config.toml
n_layer = 13
d_model = 256
n_head = 2
n_kv_head = 2
head_dim = 128
d_mlp = 704
vocab_size = 32078
activation = "swiglu"
norm = "rmsnorm"
norm_place = "pre"
norm_eps = 1e-05
positions = "rope"
rope_base = 10000.0
rope_fraction = 1.0
qk_norm = false
attn_scale = 0.0884
bias = "none"
tie_embeddings = false
parallel_block = false
init = "uniform"
init_std_qkv = 0.0551
init_std_o = 0.0
init_std_up = 0.0551
init_std_down = 0.0
init_mimetic = 0.7
optimizer = "muon_variant"
lr = 0.00797
lr_mult_o = 1.41
lr_mult_up = 0.989
beta1 = 0.9
lr_head = 0.00687
grad_clip = 2.0
warmup_steps = 200
schedule = "wsd"
decay_fraction = 0.817
decay_shape = "linear"
final_lr_fraction = 0.0
batch_tokens = 32768
seq_len = 512
doc_mask = true
train_tokens = 539300000
steps = 16459
dataset = "wikipedia_en"
Each number is 50 + 15 x the weight over its row's rms, rounded and kept within 0 to 99. Layers, rows and columns count from 0. The size before them is the row's rms in percent of the matrix's.

# gate: layer 9 MLP gate, 704x256, rms 0.122, rows 629-645, columns 192-255
# up: layer 9 MLP up, 704x256, rms 0.129, rows 629-644, columns 192-255
# down: layer 9 MLP down (transposed), 704x256, rms 0.0714, rows 629-644, columns 192-255
gate629 099:57 37 49 50 33 74 19 32 32 66 43 42 32 59 51 41 55 47 67 45 65 30 54 44 40 64 47 84 56 38 48 54 17 23 61 46 59 39 53 35 53 71 32 48 21 53 62 55 31 23 36 43 43 60 52 70 52 46 62 57 74 49 66 45
up629 096:17 37 51 47 69 44 67 54 37 34 66 76 33 39 20 54 39 70 51 22 77 52 42 67 21 45 40 48 71 31 46 65 54 35 51 60 55 63 35 72 71 46 65 52 65 38 49 74 35 48 61 37 14 49 45 50 57 32 47 49 53 51 61 74
down629 097:51 37 33 71 47 30 47 57 46 59 35 52 41 22 37 54 59 19 37 33 42 58 55 51 68 44 56 41 29 47 65 42 56 67 32 67 57 36 53 59 36 59 55 39 66 31 58 35 69 57 56 47 51 78 48 44 54 67 54 57 31 43 47 51
gate630 099:55 37 82 38 48 33 46 59 42 29 47 63 65 56 24 36 34 59 71 46 36 73 47 74 68 18 57 39 67 57 57 44 22 51 55 41 63 35 54 57 57 28 26 27 26 48 31 72 29 46 66 67 41 49 36 53 16 52 32 69 33 49 28 36
up630 109:52 32 66 40 38 71 60 60 40 62 45 58 59 52 42 51 54 28 40 50 53 34 71 65 45 67 38 62 46 22 35 42 79 85 35 58 33 56 88 52 35 58 53 23 58 53 57 45 43 56 52 55 52 77 58 54 30 35 61 57 47 45 60 64
down630 106:36 35 64 29 55 18 53 46 38 21 65 44 43 48 43 57 48 53 76 57 33 49 64 30 41 46 67 35 34 52 78 54 13 51 68 58 50 29 68 33 79 59 30 47 38 74 50 66 41 64 33 50 66 30 44 61 59 66 67 65 53 62 38 42
gate631 104:42 57 58 21 20 39 53 73 68 54 69 51 63 42 51 71 48 43 54 42 16 40 65 60 50 49 51 32 59 48 31 65 45 54 31 10 46 59 48 47 33 71 65 50 73 64 33 16 44 55 64 45 39 46 53 48 46 53 88 32 45 20 50 37
up631 109:49 66 64 39 60 29 70 31 29 46 22 29 52 75 72 47 26 49 60 54 40 28 49 72 18 22 43 46 19 56 29 44 40 32 40 66 68 75 56 76 31 64 87 68 70 66 48 54 65 36 48 40 63 46 51 54 34 59 57 50 47 29 34 66
down631 111:54 34 56 72 70 67 64 36 61 47 28 56 71 63 66 26 26 49 37 40 60 41 44 71 40 48 40 42 64 60 74 66 69 58 68 62 41 63 23 38 48 64 61 73 61 19 37 62 64 35 55 37 51 64 49 58 65 48 81 59 79 54 45 76
gate632 080:44 31 58 45 43 49 46 29 39 58 76 17 65 48 50 46 71 38 42 59 41 34 35 82 45 44 41 32 31 56 56 86 53 86 28 48 33 66 74 57 70 15 57 54 55 38 70 44 53 44 82 63 25 80 40 32 35 48 61 29 39 65 70 50
up632 073:20 49 75 31 33 65 50 55 29 62 40 68 75 34 44 62 59 66 72 45 65 27 70 41 62 42 37 40 64 59 48 55 35 51 52 43 54 51 52 54 56 43 61 56 43 38 47 35 54 51 50 78 41 60 32 47 73 41 57 58 77 67 71 58
down632 099:83 22 49 54 56 30 34 50 53 42 56 32 56 52 75 55 50 48 39 43 44 38 38 65 46 47 38 47 12 70 44 64 44 59 57 62 56 66 57 55 79 49 53 64 67 78 54 41 66 40 60 24 49 50 54 43 31 42 48 53 30 35 47 53
gate633 106:63 81 65 21 59 77 61 60 53 49 63 29 73 64 53 64 40 52 60 52 46 22 72 47 65 54 63 39 35 23 64 46 44 43 28 69 41 54 75 41 45 44 45 83 66 77 68 70 68 71 49 50 44 36 54 27 60 68 59 69 67 23 28 58
up633 109:34 34 33 50 54 54 60 21 61 50 52 62 65 27 29 61 55 50 30 37 67 39 38 53 36 47 47 39 63 49 53 82 31 52 43 31 44 49 57 44 48 18 44 64 85 62 43 38 59 42 74 38 53 36 70 68 47 38 66 48 40 63 52 53
down633 107:43 49 30 52 33 17 66 37 48 52 63 57 34 39 56 44 53 50 51 35 48 19 60 44 44 68 45 56 77 28 81 68 36 54 38 41 30 43 19 52 70 61 53 56 66 33 40 52 33 50 54 37 46 50 40 54 50 52 53 31 51 22 42 45
gate634 096:25 57 52 54 32 76 26 41 62 40 44 29 70 36 53 69 61 54 43 73 63 38 62 60 58 66 49 40 44 56 68 48 70 46 65 39 39 70 59 47 47 43 38 54 72 73 39 46 53 54 33 42 45 79 70 37 56 45 28 07 67 56 38 35
up634 105:36 53 53 46 67 75 53 51 41 28 32 40 62 78 32 49 52 43 19 68 82 72 35 46 60 50 61 64 21 46 54 61 36 53 42 46 39 33 62 72 55 66 59 50 61 51 54 50 50 47 38 67 22 56 45 63 54 46 41 42 36 75 62 38
down634 108:42 37 49 53 47 69 26 55 50 41 55 61 52 41 59 30 69 46 55 53 64 61 39 48 44 69 37 41 34 41 66 14 33 66 65 60 67 55 60 72 71 36 58 36 74 56 32 55 50 58 51 39 26 61 45 55 42 64 50 43 48 81 62 71
gate635 094:59 54 63 37 45 64 65 36 51 46 43 64 38 35 48 55 55 52 38 41 68 24 60 69 17 71 51 36 56 49 37 36 66 40 56 57 60 75 40 65 42 85 50 47 52 41 46 51 45 43 67 34 56 47 53 27 39 51 50 78 32 43 47 70
up635 098:28 58 66 60 34 52 47 52 75 57 64 32 41 51 34 32 69 45 66 35 38 80 58 57 57 46 55 54 49 45 75 55 69 46 70 51 54 57 38 74 66 56 55 58 43 27 44 59 65 71 39 49 65 38 52 36 58 63 72 47 42 32 59 52
down635 100:69 44 54 59 65 43 65 49 50 14 68 74 49 42 42 52 47 32 34 59 62 40 46 60 63 55 56 60 61 61 42 45 61 46 17 38 36 75 66 50 50 68 29 55 57 44 31 61 64 61 73 42 46 59 52 75 83 75 41 48 50 53 42 58
gate636 106:61 57 83 37 33 59 66 23 40 75 66 49 19 44 37 56 52 64 73 50 68 68 48 55 44 68 53 85 58 61 27 46 47 61 60 32 63 30 40 20 60 29 30 66 46 51 40 44 83 43 58 52 66 61 32 69 39 38 61 34 48 41 46 59
up636 104:41 80 43 60 45 52 48 48 48 35 54 61 57 52 59 47 62 57 34 78 84 43 55 56 61 38 64 42 37 41 26 48 79 57 59 84 64 32 61 55 54 61 49 32 21 55 55 46 30 46 44 48 69 45 62 78 47 40 41 53 38 41 49 13
down636 108:49 73 61 69 62 20 78 46 47 53 62 65 50 56 52 54 46 68 65 67 53 51 42 32 17 47 62 43 71 55 56 62 50 64 62 48 37 55 65 57 78 61 20 51 65 50 25 68 48 28 39 40 45 50 34 76 59 36 59 93 52 33 54 36
gate637 102:22 26 60 29 59 55 65 53 31 35 57 42 47 46 54 63 43 75 32 27 65 57 40 38 53 37 50 58 50 60 89 38 59 40 51 71 29 69 49 48 59 59 43 59 45 06 34 53 49 43 44 48 55 63 43 43 40 50 42 73 33 34 38 52
up637 103:47 82 44 69 45 30 40 54 61 30 73 74 61 23 46 55 74 17 53 55 80 40 44 41 45 70 51 63 33 68 38 35 59 44 25 33 61 52 51 55 36 37 55 76 37 30 55 56 32 33 30 47 24 40 62 53 41 32 51 59 53 45 48 80
down637 102:51 25 18 39 40 61 62 34 81 44 22 42 70 59 50 31 53 55 67 70 40 39 51 26 38 45 78 57 33 38 28 20 66 59 25 46 44 59 50 59 49 69 50 50 49 38 67 40 34 56 54 64 52 41 63 57 55 52 88 39 28 52 53 46
gate638 101:44 32 44 39 56 32 63 54 47 39 42 60 26 41 62 58 44 51 22 65 54 41 46 61 67 63 26 45 45 44 50 58 45 63 27 67 49 11 33 62 47 35 56 67 59 65 32 66 59 75 49 49 43 59 31 57 58 59 47 33 60 55 56 60
up638 101:49 42 34 57 33 51 65 46 41 53 51 55 68 50 35 52 53 83 57 36 59 42 70 52 60 50 26 71 68 53 71 34 56 67 39 52 36 65 67 73 49 50 39 32 63 50 21 71 42 68 37 34 56 31 41 38 43 32 54 43 38 68 49 69
down638 102:52 45 37 61 42 33 75 51 57 57 42 81 45 24 54 81 39 44 27 64 27 70 36 81 51 62 47 65 74 36 42 69 53 30 27 36 48 55 42 69 29 37 56 61 39 57 34 53 62 69 68 56 46 71 62 28 72 51 50 48 54 66 55 64
gate639 101:68 56 73 57 45 40 55 72 81 40 50 53 44 46 74 29 59 20 26 42 54 20 64 64 75 47 50 57 47 43 44 30 43 25 78 72 52 51 69 47 41 29 57 34 53 56 59 85 80 31 77 39 54 37 53 29 27 29 43 61 49 36 63 69
up639 102:49 58 54 47 25 26 49 36 44 34 31 64 48 60 16 39 21 36 66 60 54 45 68 48 63 49 44 34 77 69 56 35 28 56 32 33 38 39 44 83 73 32 40 35 61 78 61 32 47 27 33 49 60 20 66 46 68 87 58 33 50 47 43 20
down639 101:46 55 51 52 46 81 45 55 46 34 58 69 47 42 29 44 45 34 62 75 55 61 56 48 65 46 48 72 34 48 76 38 30 25 41 56 31 37 44 55 27 64 67 19 45 67 93 54 46 32 53 49 29 58 47 39 49 67 56 56 33 59 26 66
gate640 095:58 39 56 44 64 50 78 43 52 53 30 66 40 28 59 34 54 62 55 63 41 26 70 51 47 39 52 50 68 48 44 56 48 35 67 59 45 57 47 35 52 47 75 43 35 56 57 29 48 35 15 57 39 59 62 27 21 48 43 67 44 28 66 65
up640 099:53 27 24 23 89 29 57 68 85 40 39 40 46 80 85 46 71 36 57 71 39 62 42 52 80 70 62 52 56 53 43 59 61 51 33 67 29 60 77 60 34 28 75 40 44 52 70 50 39 25 53 35 36 57 44 60 43 51 17 55 49 24 45 61
down640 096:23 69 43 35 55 61 35 66 45 36 72 29 61 62 63 53 46 34 57 41 31 59 50 09 46 56 42 60 52 34 73 44 52 53 42 43 65 35 30 44 40 41 57 66 63 36 45 71 51 56 34 63 59 27 49 43 59 58 41 43 56 51 47 27
gate641 106:62 80 32 48 40 36 49 53 89 10 59 51 52 44 61 64 43 41 39 17 38 24 44 49 49 52 49 48 55 47 53 62 28 47 51 50 48 48 49 39 82 31 45 37 69 56 78 52 60 33 44 49 51 27 18 37 66 47 51 61 68 55 41 31
up641 099:25 40 50 39 51 42 33 65 42 21 31 44 85 57 25 32 54 44 26 15 72 57 59 72 37 31 53 51 47 57 38 54 44 41 71 55 68 41 64 47 59 66 58 44 30 48 60 65 58 57 47 47 71 48 41 46 38 29 59 42 61 39 46 48
down641 103:49 23 57 37 65 42 43 56 48 30 18 32 60 31 45 38 42 47 48 45 66 77 70 38 67 45 48 68 30 72 57 33 18 48 54 57 35 48 48 47 26 75 73 54 73 69 48 48 54 74 57 53 65 53 51 59 57 42 47 58 38 74 54 34
gate642 107:59 47 95 44 55 43 64 55 84 38 61 51 60 75 55 22 44 60 59 43 59 35 51 76 49 32 26 49 47 49 48 37 53 35 58 57 36 57 46 58 51 27 44 58 33 51 70 34 62 28 26 69 62 59 50 28 56 28 41 45 60 37 50 43
up642 109:45 65 75 57 54 61 51 46 68 50 58 55 62 87 56 47 47 22 64 45 66 57 30 48 36 38 47 41 41 48 57 52 41 50 39 39 54 58 37 70 55 54 38 33 32 17 53 62 52 51 41 59 83 45 39 56 42 41 63 44 62 37 57 50
down642 112:52 58 35 59 44 83 46 39 55 51 63 40 58 76 53 30 70 36 30 54 77 69 52 57 64 44 38 27 66 55 65 36 70 44 66 58 68 77 49 37 77 57 62 28 12 21 56 55 50 38 53 68 46 47 31 50 64 49 43 57 44 55 37 56
gate643 093:63 68 13 42 41 62 15 76 65 60 60 28 43 49 59 46 44 49 54 42 49 59 44 38 43 34 53 42 33 55 67 42 52 25 32 48 40 54 45 43 26 28 53 46 45 47 32 42 48 26 63 46 44 72 34 40 79 21 46 33 44 51 53 36
up643 092:36 29 53 14 50 36 69 48 40 46 40 72 75 43 34 39 40 28 13 55 65 62 57 44 66 44 43 68 27 35 54 70 37 30 35 53 50 62 54 56 34 52 53 43 41 59 52 42 56 71 60 78 46 77 69 44 42 65 46 75 51 41 58 17
down643 092:49 55 33 57 43 46 47 55 51 50 49 59 41 49 60 69 60 53 47 38 45 67 34 67 28 32 27 47 43 33 60 32 66 42 58 50 48 59 18 50 89 28 46 30 30 23 60 57 56 47 30 67 64 56 49 74 69 70 18 40 77 58 37 32
gate644 096:48 67 56 63 57 35 52 48 83 35 70 52 58 27 39 42 50 30 58 73 44 66 33 41 46 60 40 57 23 22 77 08 28 61 63 79 51 27 47 35 53 39 57 26 21 57 56 35 35 78 48 65 57 34 29 55 69 49 50 67 75 30 28 55
up644 093:50 34 69 57 70 74 48 62 19 39 40 44 65 74 69 52 53 62 45 52 40 33 45 38 55 45 36 52 57 75 47 33 73 58 53 47 08 51 75 40 77 45 39 50 45 40 42 27 32 77 73 62 46 59 58 66 55 45 57 18 53 65 62 45
down644 095:52 44 49 26 54 34 33 37 55 63 38 45 67 45 67 67 59 44 75 62 47 28 73 47 52 58 34 62 64 43 67 30 56 58 24 66 72 57 66 51 46 53 67 61 78 33 42 67 58 29 55 62 43 29 45 56 33 52 54 70 26 19 59 40
gate645 104:33 62 60 43 66 53 62 72 38 43 19 68 44 41 58 67 45 21 63 52 59 27 62 71 62 39 51 61 34 61 24 80 37 26 41 57 37 52 25 35 60 34 49 51 78 50 75 19 75 36 42 40 81 57 48 41 62 61 46 38 55 68 73 84